{
  "num_hidden_layers": 14,
  "hidden_size": 768,
  "num_attention_heads": 4,
  "num_key_value_heads": 4,
  "head_dim": 128,
  "intermediate_size": 4096,
  "vocab_size": 50116,
  "hidden_act": "swiglu",
  "norm": "layernorm",
  "norm_place": "pre",
  "norm_eps": 1e-05,
  "positions": "learned",
  "qk_norm": false,
  "attn_scale": 0.0884,
  "bias": "all",
  "tie_word_embeddings": true,
  "parallel_block": false,
  "init": "normal",
  "init_std_qkv": 0.0218,
  "init_std_o": 0.00412,
  "init_std_up": 0.0218,
  "init_std_down": 0.00412,
  "optimizer": "soap_variant",
  "learning_rate": 0.00195,
  "beta1": 0.95,
  "beta2": 0.99,
  "weight_decay": 0.15,
  "lr_head": 0.00449,
  "max_grad_norm": 2.0,
  "warmup_steps": 200,
  "schedule": "wsd",
  "decay_fraction": 0.579,
  "decay_shape": "linear",
  "final_lr_fraction": 0.0,
  "batch_tokens": [131072, 262144, 393216],
  "max_seq_len": 1024,
  "doc_mask": true,
  "train_tokens": 778500000,
  "max_steps": 3180,
  "dataset": "wikipedia_en"
}
Each number is 128 + 24 x the weight over its row's rms, rounded and kept within 0 to 255. Layers, rows and columns count from 0. Numbers have three digits each. The size before them is the row's rms in percent of the matrix's.

# gate: layer 3 MLP gate, 4096x768, rms 0.0671, rows 501-620, columns 704-735
# up: layer 3 MLP up, 4096x768, rms 0.0656, rows 501-620, columns 704-735
# down: layer 3 MLP down (transposed), 4096x768, rms 0.0623, rows 501-620, columns 704-735
gate501 106:156131133119121130102138126150114137115131148083137152119124161151135133132122197086166141138108
up501 102:139151120133117144133140142119114083089171144148126106148132128095115083080150070181100124126156
down501 097:148165111163135166164100148119092157104122093122137132159130143149152130076165070129080143121147
gate502 099:108126115154116121087134144107132156135135114103118098142124127091155147158119145131124185127115
up502 104:165112121085136139109135081126162136092155132135130097150127138121145161130104078163148129146112
down502 103:124104119113145100155148097178147101076141133087141158162123128116102142185123137116134148131098
gate503 097:124105071139164112102152152167087131143145114076093132115158118089123103151102147100113113105129
up503 095:094128161122145081137126151139145111111159078151136114173106110185113123105115116185120113126112
down503 098:096079135133127127121154117169108104153146116123128110143154108181195139138113093158118103103128
gate504 101:116149118156140106156120185151138094148138136122081121112110154087124159119119128105112183101149
up504 101:149110133124142088112183110135153173097125107134166148122140101178086131114142126118131130138135
down504 097:064146113107127127142140101163102121115176148113137138134087151112119179172132137126127139115104
gate505 110:173153135114145140106148107140121146082150147145104098153110125128176141094128100130081111142148
up505 107:117115128113102105135116127073082126152092118141171170096122134122120124122114161124135148078185
down505 107:133075131144105178134120134115117137135133081120124112098133142137149112191099162099159158128131
gate506 108:119096130106155136078130124133129154080104146105104122122125117180149160112160151156114127098116
up506 105:107124135120103143119115063088125104113132155135140106143158137074123130147097099134159122149087
down506 105:119117134151147145120112077128156116099153129168131108133102108133136162121118132155183119165094
gate507 111:099069097159141219085127103110126157161121150147134157137165168127147162129142137101147135131144
up507 106:129162141109112119163126164175111153101123135112157146106107110112088127153139127154118139104067
down507 100:125169178119127138141120168158147108143125093143085097112066164112114129161127109117160166141131
gate508 087:093135156138124098131159128102122123120133082131111160165144123138072101141123139104118159114133
up508 089:149102112136139100076044119132157141162121106150144127117082129105168137128119123124129103166147
down508 098:136174118114106153155126135114099187120155108132146110135087111120138173146109118152139147134130
gate509 163:096083135149123122138129124150116110143164141108069144131143128130092120159144056122147110146134
up509 154:125161129136132136098109113113102131085079132142171110148137109099153178083097226140142125128141
down509 129:096097136116124128156145114135123122165156132123092169131137117149120070126138040128169129120131
gate510 111:123166137147129187157068202150107106143127148097149122144150133153115144135129156125115145150117
up510 102:141126178179114141125059146132108119129102142102155111121143134138095103147148143085145124145135
down510 104:169105159147111139148119153179143125158111189105156140105167138156123130107123127142136130127113
gate511 084:167137163137125096164119127139122117135151110117136159158153122124123152081164111121118120146147
up511 085:113107152140156117093120096114137125143129128145116148074125143149152142099129112166132137136114
down511 094:134101143129149121122129137133130148103136110163128144118176137121151153145122077171160156149126
gate512 107:106150177128152103131138132146105160134156112125133115122148137137129200102164094113188087137110
up512 108:116145175154148138186118130128136142146104136127143109122094118083154131083158104125142143101084
down512 104:093176143153133139152157078128130152138120163133108161169139123129113128076149106152111135105083
gate513 092:118161097129108162159122124119110150157127124139126135103128130169140140132130108147096104158123
up513 093:113138146118121124108132133135141122132109114111093133112143135133124152077136126158145152140131
down513 100:141146129122132136116173135161116083150135152135116132110101133093158104113145113099146134134111
gate514 092:122138114166131175092124114173119138133171146104153141108127170145162163124135137107107117150117
up514 093:128128167090134139107144107077156189127095113126134136142128095146082091131106127119143090101126
down514 097:118103122150114136104149100133140129108146147124132117126149150137127149145112135086143162122132
gate515 094:135121119094127146112165114140120124062109147125125119089105121126144152110115111089123160072163
up515 090:099115119118149143123144102141101146131082112093099155121127150126163110100123080119120124095140
down515 098:112105176101144190111152114123177126109108141116126125122111137111120107113118134164148140092168
gate516 107:114072121143113148138128094134121131106107147128150120099101157157082142114109132113117166136171
up516 102:114108137138132091117126120068147066133123144126107136133138118106138141144139081158118145129154
down516 095:144167123099159144156122120103133126112131115147117166126146135113143140088160123106124128189133
gate517 109:125048106126147115147094097075112157106137098143126122098128126095128111122127161121141122117138
up517 109:107108120133148140158145115131154169129117138102130129173139120156101132129166158132134134159139
down517 107:141121158116100132149126129106132131114096170114125129135099136153125131118115139134088091066109
gate518 098:138101103094134115094125146160111150126133094100095091109124178145081118115121153096184162151149
up518 101:113132129154089155148165171121161173109103118128137107116080099099072101100186097138141146147116
down518 098:131119184118100108138139124138110127144138164140122164104108109147084133131158143164158138115084
gate519 091:140113088107156143093165104096082139118116115098151125130091109108140120124160080174147104156120
up519 091:092154113124154150067105119080097121087162156109101134101096131122121109093143124107097138174143
down519 097:158075128148132137122128119119166111072141083113172150156133128134121090118114117128144133196142
gate520 094:147107137127139129124143105152125110169107148109111138073144099187105148154101123173154092099116
up520 093:158091146116176128153124121120142150119151113152129114128144141103134156126131135144090099134132
down520 096:139138123124155122132109117123158122147142164118129164134136171091074134069099121134117116122156
gate521 102:154117140093146125122108101149140116160107159156133158097145120126146172101102176114152135146110
up521 105:151044103107075123168137133127115149086123140123148110104105131138122137107117137155127175083116
down521 100:149126100099100098126151102117123114091132170111139096118138119081118139111115128105109123150150
gate522 093:132130150117130137127101116114128128105122116109102108111137125123123173172095116136129149138104
up522 089:163159124146107153168126143155116175153153157125071164154114136116169129128115120108134134106161
down522 097:127099145147089134125122099129139159135150130150109148083100157131144172086120160107068166155111
gate523 100:045123129099119133169108144135127141117151112148102121128089110125114117118111091136098129115142
up523 099:086132086128094168123110123140107132140118137127095120120127090148144088119122129155144139143154
down523 096:146112126138102128139091137178131131129132132143139135113152130147156128150091109144103135164121
gate524 111:138091100107152118087120102127158142076121153157108126111132130096114121117117122105057111148126
up524 114:159094139082136127127131142132147143100133116071145111087117159084180124099125111072116094145121
down524 106:141130147140120108118093131177175149115140083117135125156128149111127137145100117132092146129145
gate525 125:098081103134140134113116142119117114160166107131076107133062184122163109135118177148135119139120
up525 117:136119086162157113112118121116124147182146136104086124138102163119139119158171117158128123168108
down525 108:106151140112161172103093140135133140109113063126134155115157090148124127144124147153135128147089
gate526 108:108160152150154094151108115171137125147147117078133140107110145127104079121113123172148105157132
up526 107:145086118125108174133109158109102131101137124146110097168134119112160165143128133120124122133147
down526 102:155130142070105138165107124117156114107121138129163112141161106130125110165153100064098102135161
gate527 080:114125081139138142102127127117110139136094111113080114077119121100152091113159153161112175158155
up527 083:084123153083121125137103143114086124104166101135157125141125125114076134151158075128173116173098
down527 094:159115106157097147148157096112150139097136117115149120151107083140146107147159119151156104141195
gate528 099:141154152159110135132151171093160126147141148103138118087109110155094122107105147138128127097113
up528 100:142133118095123123108103133129134119168123120148134145113143106094171133118107166116111110105110
down528 100:128105118148150145163165129147169106105147128103109129116129141147109154139135111102120125171070
gate529 109:154167124154157136131118158162088137099124131137127185100135135153113082119155106106105181126127
up529 104:125139130128066131122119100112123148159112125085131139143158138085129141120096127145146127125105
down529 103:143130145137096153108132108175088145110149157110148153138138156144085117143156078133081157124095
gate530 111:200122089185118118125125127152104108141090108138110102151111113090118098062118144148106145111129
up530 106:157139139138146104108126122121135151144148116163082129106126129119148131163134145121099142154114
down530 101:138136132081140124128084155130143118129112103153166142122075168099125134123127142128130111107102
gate531 096:093114084141113142119130164158147127123146148103150120114166121119118097121160105163132079146146
up531 097:138135099150099132131094132117125127147153149162130112133138115109149122152162137146107085094134
down531 097:149114131175116161071091111139112153177153132151137104088130142128083159125109167152146166151127
gate532 093:131140146127144130130143159147152114095131133128176136117090151112128127111131155110084157137084
up532 093:167147122105126110120125144132106100130112096090094128176139111124149133142095132104106104135127
down532 098:091140160143130104116130107139128142116118109135144161162153154126109084128095151166144127124134
gate533 095:170123150133123099134092166144123113169137110142119119141125081091125141120099102091102099103127
up533 096:132122120132149130121152121108112128083090136092106161121098127119132184085155139125126157135112
down533 099:148144122122126110133154083153058158072126133119116118136141116139113139152172113130134131112106
gate534 086:112111141155137110121162082118147127129135089141135152126121107125107144156124166108155120168136
up534 090:122138132134113099113131153095197134157124105142141139109174102195134146120113097080153135181147
down534 097:137121155123149162118130121152118094165153146096153184114144119128123145198121167141117134156093
gate535 111:115150122148156140147111133164124155083138092143137150191138124162094116102138095140147110163118
up535 114:092181095111136126163134122103092108128122117144168100178159139169118138114066124112149103128133
down535 104:097119121124115169111121116142149107134097156119155139141115146125123127123095135149139086162148
gate536 095:089124158117145157121121140113118154140109162090113156122124120120132115145129156092108132147124
up536 090:149138146146107106102133124123124128191113097139150127155113137131105115103126136102128114137089
down536 098:169154162106132159141104115120121113136123110127138134177142128123144141102137135104097111125094
gate537 102:181132133114158141158115126134079076113125103139113147119086151106128137117118208153154117191117
up537 103:150099154109071101138145155126103138141137148166143113107106098173131113144110124141122123121128
down537 100:113112095101169071113102143159129087128119142137093120145148139111114109156111133096133117127143
gate538 088:114121117080144116136134120076089113124133115144126099143137106162141107110115129151066122151130
up538 122:109143084099146130157108129139120162151138100135098121135090173126128141149067146104139134096133
down538 110:109145148092121108143106131121072137124162127137099135154105157155124157134062131102117103129118
gate539 097:105089133146142154101148130099090164111144120146156132149065115133134142086156140074083135148063
up539 093:136132131118135140072133127137142126118132082121110104121136095124156142126104106108157102124069
down539 098:124099121084201152112161134122132121123155139094102105089148116118108113163133165137142123142130
gate540 111:114162151142134158107139130113120155081109089156115167143151123162118117100128153111156128134100
up540 107:157129072143116116145085138168131137145163139123149102149098104096102148147128123176126174125149
down540 104:099111138138157098113138134155092151078130168116118089181098102116187154121097088103051155119122
gate541 100:143102145152181106170108122109150112137134130127093138136176147131140108137118117133128111116087
up541 101:127121164173119140171106144190143159094122060072121142120134108127133088104074119143149164146135
down541 100:151133150124098157100176078103158104053112151107153111113174124125123128131083179139137137120132
gate542 088:141107097111135100114112100134138129111096145108141118134142141144128162146163123117137132079110
up542 085:097154116098127128103118107128127158130127164094141139133129160122144109147101141145160096110099
down542 097:145105095137116105141167132146127150171141119122123145143146158122140142127100072114135081135150
gate543 094:123099141125100115055125147147099083122165120141148067132118120158139138163107136099115146135130
up543 093:079124118098142170141117141178091102104124131157181122152118100114125113144141113138111164093163
down543 096:135110093164138145163128184168108115122133137129167109126116106111138133123137128114135125141160
gate544 119:135126146152129114146150130125115126153181129141167122145121112116169150116106151124120131121161
up544 115:134090134138153110139144156142110129164153140155164125156099132128133151135111144119085150116137
down544 100:105133118146137133105134119117087140108198147108161139150137120128144108152152122164092145103125
gate545 111:115138152147111131144124063090100094090118154127132128152127099128096106125078143096157164105154
up545 113:114097103121107125130162114073121145108144133123122101123130117137103118154104150104131153114149
down545 101:083127129147130133118149146103110125160113166078128170124120124115127085102148112138145082096115
gate546 080:146127135146151135106135126200135117151115109096146109175138135111107142150118129100123130154082
up546 078:114129129122095093106169119174116129139106120084129121191108116161128149133159144099131149147099
down546 091:141145133114154115109131135086147132146136112140143128165132110121145115128147129172166122167134
gate547 098:132123115101156101118138122107188115133141113131131131174164106117157163146114138129083096176133
up547 095:082141196143097121135118167169094166131114122148096109126130124152167182116121118147128151107109
down547 102:133127136175140128124101080161087150147127176100109069114081114145115078140095085110152099128115
gate548 096:134108111118145174095125124190129108130153087091093118125147120138153117156181116079160129129107
up548 098:100138118142109102156160179100119158111117152121131129138144114117141121067138125180129138123184
down548 099:137112122118093119133127130081150122125112132126114137114132119146163118136147091134126152097131
gate549 092:121114161110077115109156140115091119151123141152147124102099163164133144126092181154150122146160
up549 090:122106102125170153146167139153163111108138129114152110147098135139085109129095107125148108102090
down549 095:112112101146168072126126126109094113123116128118118152078153090146114094127142117106091157112099
gate550 090:107123093123138136119113122150109147130132108131145132118151142184114118081140078126126144149127
up550 088:117114111089105169113143104099102137075135126110193119140149139151117105136137094152080160127107
down550 096:134120118134155143138112116138123095117170136108171126160173149155112136134130101183127127165101
gate551 090:158133153136119184082135141100150087144130153141129091130112109123146095152124170097139144139112
up551 095:143152112099152108168142104166120153153107074131132141090119164141132149128126108142114099092155
down551 099:144115146123162112120155141116168128075083136116119105148106102146122124127103143151178125134166
gate552 098:119141170147137155108125118136168129152145146151104121084094119111106140162081138143113106148124
up552 097:097105131162112144139137157096145125168143166106136154122121119093131099141087094160185101127127
down552 098:095127119099118135144139141142100114111149132130075106117132138160124122150121117151126132107104
gate553 084:125121137120090103134119134085139149102143166164140185133156105137152143096095152097125098117166
up553 088:134126155161069132121145148136125163109145137166113111138151132115134085108132122107114100165131
down553 097:090133114152097172117095077082105118151127168152136175136125139168143177160115125186132154090151
gate554 086:118164120137124150136124155152135075096172110096129109158147111097107081104166082116096134136161
up554 091:143116122112171148153118108099114097186143129126134165130108149157134150108083142125116160094092
down554 096:123155150130100173087105106139129110161142100134164108125115173139157134122092102112142092133078
gate555 084:102160109142109116156095163112147090163120096147122094135149161157128118127123138177094124090106
up555 084:116149128134177135139109134123138111155103164122119121148162162088116105155138171135061135116112
down555 094:103134164106142102108147105109088163155146146114100114118147126141137156143116112128147117137144
gate556 082:098170124111212178133143134083114125149115134089092123161090107129128129120123112109132163109151
up556 081:114131091133182128095150168149153108134148116191125092172129117130133106110204127096143088143164
down556 092:101175132126112118101133107122143135060169149162139076141139092142124140147115136105139130140153
gate557 092:122138146139138112125125163113104136103077137129141125105149121150141151155111107130132103121128
up557 097:113184114131163161105114160108081128157098110165130140092121152144114130139127144095105082078125
down557 098:091105167125124130113108118141156128117125122092112102108131152124104132148134107166085104115156
gate558 079:158129115118092102129131129121142121121082114134138131137150122126148109150099105071136135129103
up558 081:121155126096114139141136127124164151098080137133131108118115109117133157111123156078129108109119
down558 088:138109167147157147152112150129114066133081125113170115155143133106133148145142148121132136135154
gate559 106:109105141096082135114130160121149134117128139122115142124148144157175147144169108158167125134140
up559 103:128110108139140134128164166112136142138135131090162079131133134118110121139141123081144123161162
down559 100:096165196072142153088124106117156093150157182115176119077119097146116142115114128118153167097148
gate560 096:140115121133121161135164085124117126137150108143100109140056111146127136087101119128141098136134
up560 098:130140140139115141089104167135159118103121118104152136109203154125109149158135107156105101126113
down560 099:150126150084138081102128142156140134151084141101139105136121106127126113118128157149105121130144
gate561 096:127122157094120114165121150145176124158126140111102121143106124109156171124094097122120102115168
up561 093:164126121133120146129154121070142153101158093085130150121087143075100149111123171147125101153116
down561 094:159121113152108150133086147134117146139126176099089138169126052142140090136158114115099154140147
gate562 093:143121149119097106144157129127140123070118096166149119101118157145139144110123168092154097133139
up562 095:174131122116112109131144147173138141159103163080129128117155113129108077122126147127118125114122
down562 099:121118097136147166136135136137115176110125061148149157112138118154113053095084083128116156126144
gate563 106:125082154154110136112119136177144171168116129095098105111130109140113080121124134086061088091102
up563 102:102135141143134140140152139089148118135157086116078086145130138160095125116149131136111105129095
down563 103:109147108090137152126141093129118097107108121110122084130070088087138130128140117146123148123105
gate564 101:156105131096111149121134140124112112139106118096153139156096169115141096145111158145129101126144
up564 099:120202122145143096088126098136143149154117100116128133136143136112113154120095181135145083120094
down564 097:116115124136155091152119134114123164142123097139099148093109143090109138126176143199146136095174
gate565 086:119164168091102181157107134156120126113151105137114155128140143114116154130133151141129130124118
up565 089:139101157108101105121119125143102121101141123127123138146136127105109130098081138170142114093157
down565 096:091108105109148094116144132159123133108171124101111130149129104112119150062109131134134119121116
gate566 095:132152147105100103112172102126178162126125104139134192149093130130114134163115148124110128143086
up566 097:123148146125135120131124129130154177118149093146123163128139127112169168131140097098115130112145
down566 101:119174152138129105100105174141127136136144088152115114173133116085117138171147061120083132107162
gate567 108:119143139113090138128117126103162121087165121140115130121108145151122091133134124143141134153111
up567 101:131140102145194114083120129150127139164100151130117143115128123111154174144130155132095171117155
down567 103:159202146104174136087111132111152156092127177139164160169153111132132131105125156102101177085126
gate568 100:127139114126114108159094109118170129110154166146076150110117143143104126114127112150117111111125
up568 102:109092157098123129120144130112142137089149135105102162134162161125155134096132101097166102138136
down568 100:109094117125080116158147145135152162092121128149131150118138098137143098153167125162178150085112
gate569 091:135121138149159113093132120073131174103096124119152151166115163100156128121087124121137091147155
up569 091:130158126150144151105151124094103155106108163142152119142132118120136133165113122138119077123166
down569 098:137126148164120122101107122141146172118126148149159161129108130168144112110155118126078096102157
gate570 101:142105135081139114128137134089103102132124170119144106093132136122144145127107112094127101143124
up570 099:119103150159115148122105119119194160132142130101144122152125163143146128110113148174151130131108
down570 102:127095122162099120102147137087169133090162106105094115161078129162130182129115135148144137143172
gate571 085:129133107120096129129116116145098143155146121118137098139127158181153160144110095102148124128138
up571 086:087082128139138114131123081168092121095156114145139080172099166142089121090129115083134126131151
down571 096:093131154136149093146089092152143152146109102115134131127156140117090124135124130124115118137179
gate572 094:105096120126135141063164133177099146105114139165113124161126133143154161167122178169140171113166
up572 094:116131141118139102120104179204125123118121168105087112145103067100133163130153206128116137166152
down572 097:173102135129110093136121132124078162090143087124155121086107113155119131127126123119146108141137
gate573 101:131107085130129168139139128148124150112135102147056168125136132135104109114161105144138134170146
up573 101:112108132071125152138166082156121127090132143103103153150170147126097136109136160104177141118103
down573 103:093150142117143099123165134135108139079160137119173161138155133125123116140120134122118094088136
gate574 101:140106168145109105110152097135120107098130143128155110138161143110144121154141124153134145106169
up574 101:119109160128096139136124145134144126116100113137145128103169165120148112159145118134129154103116
down574 104:135163143107092151073106133127118152104146112121138144142166136151141103154111105173113135123137
gate575 090:150101155155150092126156101123145128113136178092119132156128132175127180122109141085140129147117
up575 090:145162096102136161090130137139123150156128098130157115113155119115138112101119129160123178121139
down575 099:080164108115114089134082190113131137099144153117134137062160130098137159090098120134115105105148
gate576 093:102134083114119131143138112176101144138133167096103107118134145158117079140133140141120126146087
up576 095:138153134105083110102139202123131141141092106114123122132152105151137085156106134100095146120146
down576 097:095143091143171139097117110112097115134149151122153153134136145117095148081135183087164089119111
gate577 087:139144133133097135102118146079149144153091099149109132185155143138110121132144096086135124152134
up577 085:140104109095132149136168120135159145167086156159127124104121128140108116152135119082117154152149
down577 098:125149150102155110132138126080118138124142131124091171162134171155122164145141125144107125130127
gate578 088:136125129181102148098088109142136134129126143127123094123143108157165165146103129136155127099089
up578 088:118150125167132158126097067130126179137148139139133099116149154152163162135140118133108143123096
down578 094:133123087117172080148105090124133105131119135196118125134143161089135148139110160123151144133149
gate579 081:120102130142161135107125137148150116122138144150119101144079134111161116126143131144087123117112
up579 082:120150120107108111117183110132113136133145165136102128173121146111114166100131125139149142124160
down579 089:100128117080139090167104141117119077103095151150137174127125129135098143082149136130104085137166
gate580 227:122133092156102111128133148098118112127168114107096103130096158154128156132100157087126114120119
up580 139:136075105149150147161113137142154120134120152130117086154117095086075150098105138150101146130087
down580 114:119152170080170088119129088136116156090100090166140137110150107143125102138136115160134117125130
gate581 083:124133110105124124126143060147125105170164161117147077118158170119111130147148159141167123082139
up581 085:134123120116099096128110122126131159130146120140148129065121153131159080087129136160151098098121
down581 095:137116073087143162128130107108144147101085143117130193103160134129158144164133121145138139149130
gate582 086:103108116118109121106148167150150091095137119086123163098147082117116154162150143148120119113091
up582 090:088162161128203138114118083115106105173133135161131095142102142114149103164122111154152152144161
down582 096:130150124160120106148093131131122164109135092177115145157146128138132157089108073124100110133115
gate583 094:093148140123135113141151186139135142095131130159151093165094150063136143097212108131138090109125
up583 096:121074138143151136151132066099135133140151106099120099119187138123140110146052122109139163162160
down583 097:130100137133141113116141099121134153089162173155160107108110123129096109152108076140123166175096
gate584 092:112097117078140094115108133114129118146159157140108105135124108138130145138119106097131147103111
up584 091:135150133152100110097164102119136157114137102110107121124128146042140089122123176131134063110164
down584 099:124182105111139113150165152115129136115133079110105165134104155118119104126122137115111103136098
gate585 116:147145132134145111154101118146132129121105164139158104131113132084142135169167156138152117113123
up585 109:126097096125142172116143121153170151148134122136131171133114104122090132110144088143086132100096
down585 109:100137100115104110122133154108115128146151107131152168095129114094111118106137124054121102165141
gate586 101:158105143116102137144169090109134105158171202138108106123134153134103139138129137122136121145109
up586 107:156116107142092165134110144148127131105140132164157084146110129111096092102142106141145161134141
down586 100:106114162140114072157161111152122117115114117094130081154112127129126097154142135128144155118120
gate587 100:130091101108162069137104161123183098147141133141162092078136075124152150172073108156144133087096
up587 106:129179122154118127135168136127077137082100092137112175098105122127122158152133127088130150141113
down587 100:083127101141116099107138136159097094093148087142126157134091114110160113157105141136154080114132
gate588 091:167104138144108088116100106126103132096095106167092133132168164138161124114089134126141155114129
up588 092:144097153142134125119112177134117114108146133087163087117146116131123062114109116101112160141128
down588 095:133112132138082128093144104109161138165133150121162162096173140138189102103120113113116154121136
gate589 103:099119087140128090122134137115127171156144119136145149111090143130143160112084118148160097139146
up589 102:146130094167134101139135147119170136133090106115107107134132145095126071067134125144134137128127
down589 101:115087151119129086161151151137164145157122116114151106134139117113116111136161122084112132130110
gate590 104:098132155125141132087107105098106080106089100153122104162136122128133092128121144104085127170117
up590 102:089152157156162145184098144177094114159124166165143109095073114127112140145125103133128118132081
down590 101:157140148183093101170124168180128116156137125125115139115098158162134148171126104124138115135099
gate591 096:115117113101133172145122114172139176099090175141073147146136164145175089146150117124105139161153
up591 096:164137126073097159143142109137175138129166191109090083105156140156108127129115162118101138171157
down591 101:145120131098134152132107119154152101110122165142100095124154136184122076103104143153127178087144
gate592 086:095118151166123173120168146149102165124105108163114111083129153146141093131131155148127138142129
up592 089:106070150098163134135116086154123172121139116163108100091112128174157121086199119134114132118106
down592 098:152136131092144089131151134107121117118114173102116158131143138156105090083098105139108149156133
gate593 108:070132160134137166134116160147100138122139110165155208107117090136119175159129145146148103116107
up593 114:145083110124111098104122124112157111108140161123145076136111141123167081120158136103133148183162
down593 104:117175157148150111117144126138114100097165118089127074128131165148151125101168115155118116147095
gate594 107:094099079138132112121179102135124176146149091114130161151132136131139132098125149139129135137137
up594 107:120116149106133119131148091113166164131136121124130170136151145097102105140117153119144162124101
down594 107:146137140107145108121152112115117125110114105103135120126099130146127133175135072118163109154135
gate595 109:157093145141145106112128144104092133125108132115089106128105095129124114168098110158126141115131
up595 100:107152117121120153161160132162133185141116094146165141124159150125136140145127127132153085158105
down595 103:121152118109127142120142153116107143157129075124146130118083115135144131126121130110140089138114
gate596 089:111153146147097106127137129186114116141132139144144117107142139085154148120085147136103141116129
up596 087:152108124102130121119105116162103112135076139148117089113105128114133142125141099141109102093124
down596 097:123130118152138111098138124131122093147131154086122151103117103119144118138135148112103131132142
gate597 086:102123092122104101080124180114099160102159107157117066157148129151115120134116121146116122148094
up597 091:114118124098107141063116086142065177108134123110100151146131124116096083131110143141145147133122
down597 096:127142145096132122145106124108137113130118092110153109134136083159166124131119088116141167129132
gate598 095:129117086068090157137175149141107115186150089166133147128114123132139067119095127141159131122129
up598 093:111130132173144135166136114107097099132126141087177109164116100141136191128110079150047147116109
down598 098:095134116166095148081105089153104131142093111090155143174092126173118115120117149144117128131149
gate599 100:161089132143138121100149168149096099132110070122119100116110129129103126135089069113106113137172
up599 101:111189072092101125110128088111130133094142176142127131098138119168115123109156144109119133160083
down599 102:165136138120173124118125157140108109113100119122158129118120111179100144088125083119150093130134
gate600 110:132122117109061107142151084127145133141111150112150121126112153118138103113102124158102140122124
up600 116:102101129136136112146119137141125126120096124135115104115117144114153111086138144144145139128122
down600 103:110155095136092110158141155133106149098082112191113123102134129108081134125114148121172157109138
gate601 104:093153078125152110110117101089160142140111122090111121106127109137141134109117155156142129126131
up601 106:164112155148106145110163138134147102121141171175150126145160126140098165097122102125111115185134
down601 098:098131123168126156156115117161094141124128164151129133174163146134097093099120103107136136161130
gate602 105:143119095142147095069165138096067145100125095099093094103183119120139132167118127148089163144162
up602 101:120144146111083074108111126063111114150103077121137164113171118134140090113092126098107134117126
down602 101:141152158133144138119115083124116121145111160129154135128128088102139134149136140123094127154155
gate603 093:115158137108081127158126150150114152136098142116142125144175191127127115140132143132104190149132
up603 097:127169149111111126154105120120102123132098115129080163124145148115103152151122122098098143167128
down603 100:147112147098123163107123180119103162137124110090092097186113126109084117104099118114094109137133
gate604 103:140120101096123129101124165157106156098137133162112159129150124125143104120108110150155113128133
up604 105:114122142142103131154134129111125090140128137064128140089126167131110157139150162084126132122127
down604 103:119104122112108149101157175130099109170087116151142102151123167114107113108109164117126098124096
gate605 097:145091117201109131135111074126149126182091163115098170087167150121139105094106134123149119087111
up605 099:150140115094176094128139134124120101074164099152140101171135123154126138129150152111076124157087
down605 099:142164152130102127142108141106102130120102114146135110101076092109136133105150106081111148125075
gate606 090:098111109119146134168126125128136172141063116151136148118096142111146144132150131111137152144113
up606 090:130134112100143153154117125168127109130112122146115130166139107116121166169145086146136106109124
down606 100:135140135161097165093072104133136107113161125087142111114153087118149112120118128126101128100119
gate607 098:144183086125102106141139136099153137129151103116102095157097118114116190130131149133132119153152
up607 096:160061130119102142122104146132106141092092112145100158101127114162114095116114122131097106110092
down607 102:099128154129105145133149134161167101162077136134128103098137169105176113199149120134125120100153
gate608 086:130139092117108144148110130106162118108111114112139119161126130149098161168122128069116102119142
up608 085:154108099141155176130146118093106144129143162120111127159145140147127130138165115109100132102141
down608 094:113091131125145173120101113135118139135098141128108099149121119109133115069122136130149121093133
gate609 082:178141119114160114089133152111147120119107139146127136172093092165127123118133166061152126123112
up609 086:101148104162135118112142146119151150093099106150136127148144123118117124117109123130159136116129
down609 094:135099096135117118120126143082094132123122132110153120120099127115152173105080138085090111158131
gate610 113:073158128139148111194129117101143107136115132117083124129093141109157132134119120107127098149105
up610 109:081157120175156112169137118130176108131131126123081135127084129097155166121131138101109108162090
down610 105:152160142117129105107157102159174129116109138098134131148116123106092150119136096144112139126107
gate611 091:111116117130129134138153149098147076126124156123150126146133130126119142133170116139126099158135
up611 093:150112145143143132130133104131149168130136126123126121093096113138134151140149139111132145131079
down611 098:123126117149061111072106106124149136108118122111091188068127157166130122089145153116144127144141
gate612 106:141138156115116143159122122113167120146163086116099141166105148117084124133127144121103150157123
up612 107:140096146129105143159137129126144122090155138117090138144125128144163147137123139149117106133110
down612 101:076148090146145128130106136090151126125102143183127113087158114168134155118153125152144096118090
gate613 094:128197113099129137148125159162088094136096064149083132096119147121132152188149087109149106113137
up613 097:115080156100134133087112107144103113146115153105124127126149137158103142133143151146184110114178
down613 097:153130144104127083074136096087125133142176109137110144134134136211150125126132123135126089113115
gate614 085:096085137137155158140120154119090108121154136120119111130080095113098096083091106140129155158167
up614 088:131150154137119087075106122140138152130132147138128133153143137146146166105151094129116109097119
down614 095:122121159098138103119114167166143101141104139121128127137089139130145152126153137118090113124139
gate615 097:143160144108113183143089152159085083149150105119109127105110119135133114136138114090142129107176
up615 100:126113110134143144116131123106113133112136173114146137124106120144126112142121171165134136120095
down615 103:128136211160139113111167105122101135094120116152136156169134155149132146138132140126160156137146
gate616 098:139113118135147171112138099063132143075129107161116105118154114164138172130100169115154098094172
up616 099:163155118135120154103132081113132105099124120126143093098146088136132121123125168148087100102139
down616 100:165125069154127154111142122130138155143138143152132103155132164180141151138154139075119086107127
gate617 092:151106134121133107119121133116074153113102097151062117107111118099135072071108125123123127145097
up617 092:123139117130133155123082098125145142092103142109168139112105121190112113130116105131143123108137
down617 096:164178102091149143101103124145097125108141132107132170109109130156114157138114144147130151118131
gate618 097:136118108126132144142126122130118147103125146153125145099116140178141121103116129144113084144127
up618 095:121120133141101125124133162106096105149096110152144099132111112154126104095165134147090087128094
down618 101:120127122144110096135126179122138136147127145140126134124098113179135115120191118161134090113137
gate619 092:118067136165155137115131121142116116129153130117155123114106098148118116120132151132127105107184
up619 092:189129103152099169097131116095144137091121172139151159146158127146095082133091132137111167159182
down619 098:111086129140163173109196114097125112097135166077145136126140137169131134191127182117101149083123
gate620 085:110131121116125141103140140104110125135176160191084174137124067119133143162132158137159094178108
up620 081:115123132129097087184106111147159159143166095115193137125135102155123112094110121116134163115134
down620 094:124084118160100118106135156140135145119137097116094150137052155103137144139132132108110110079095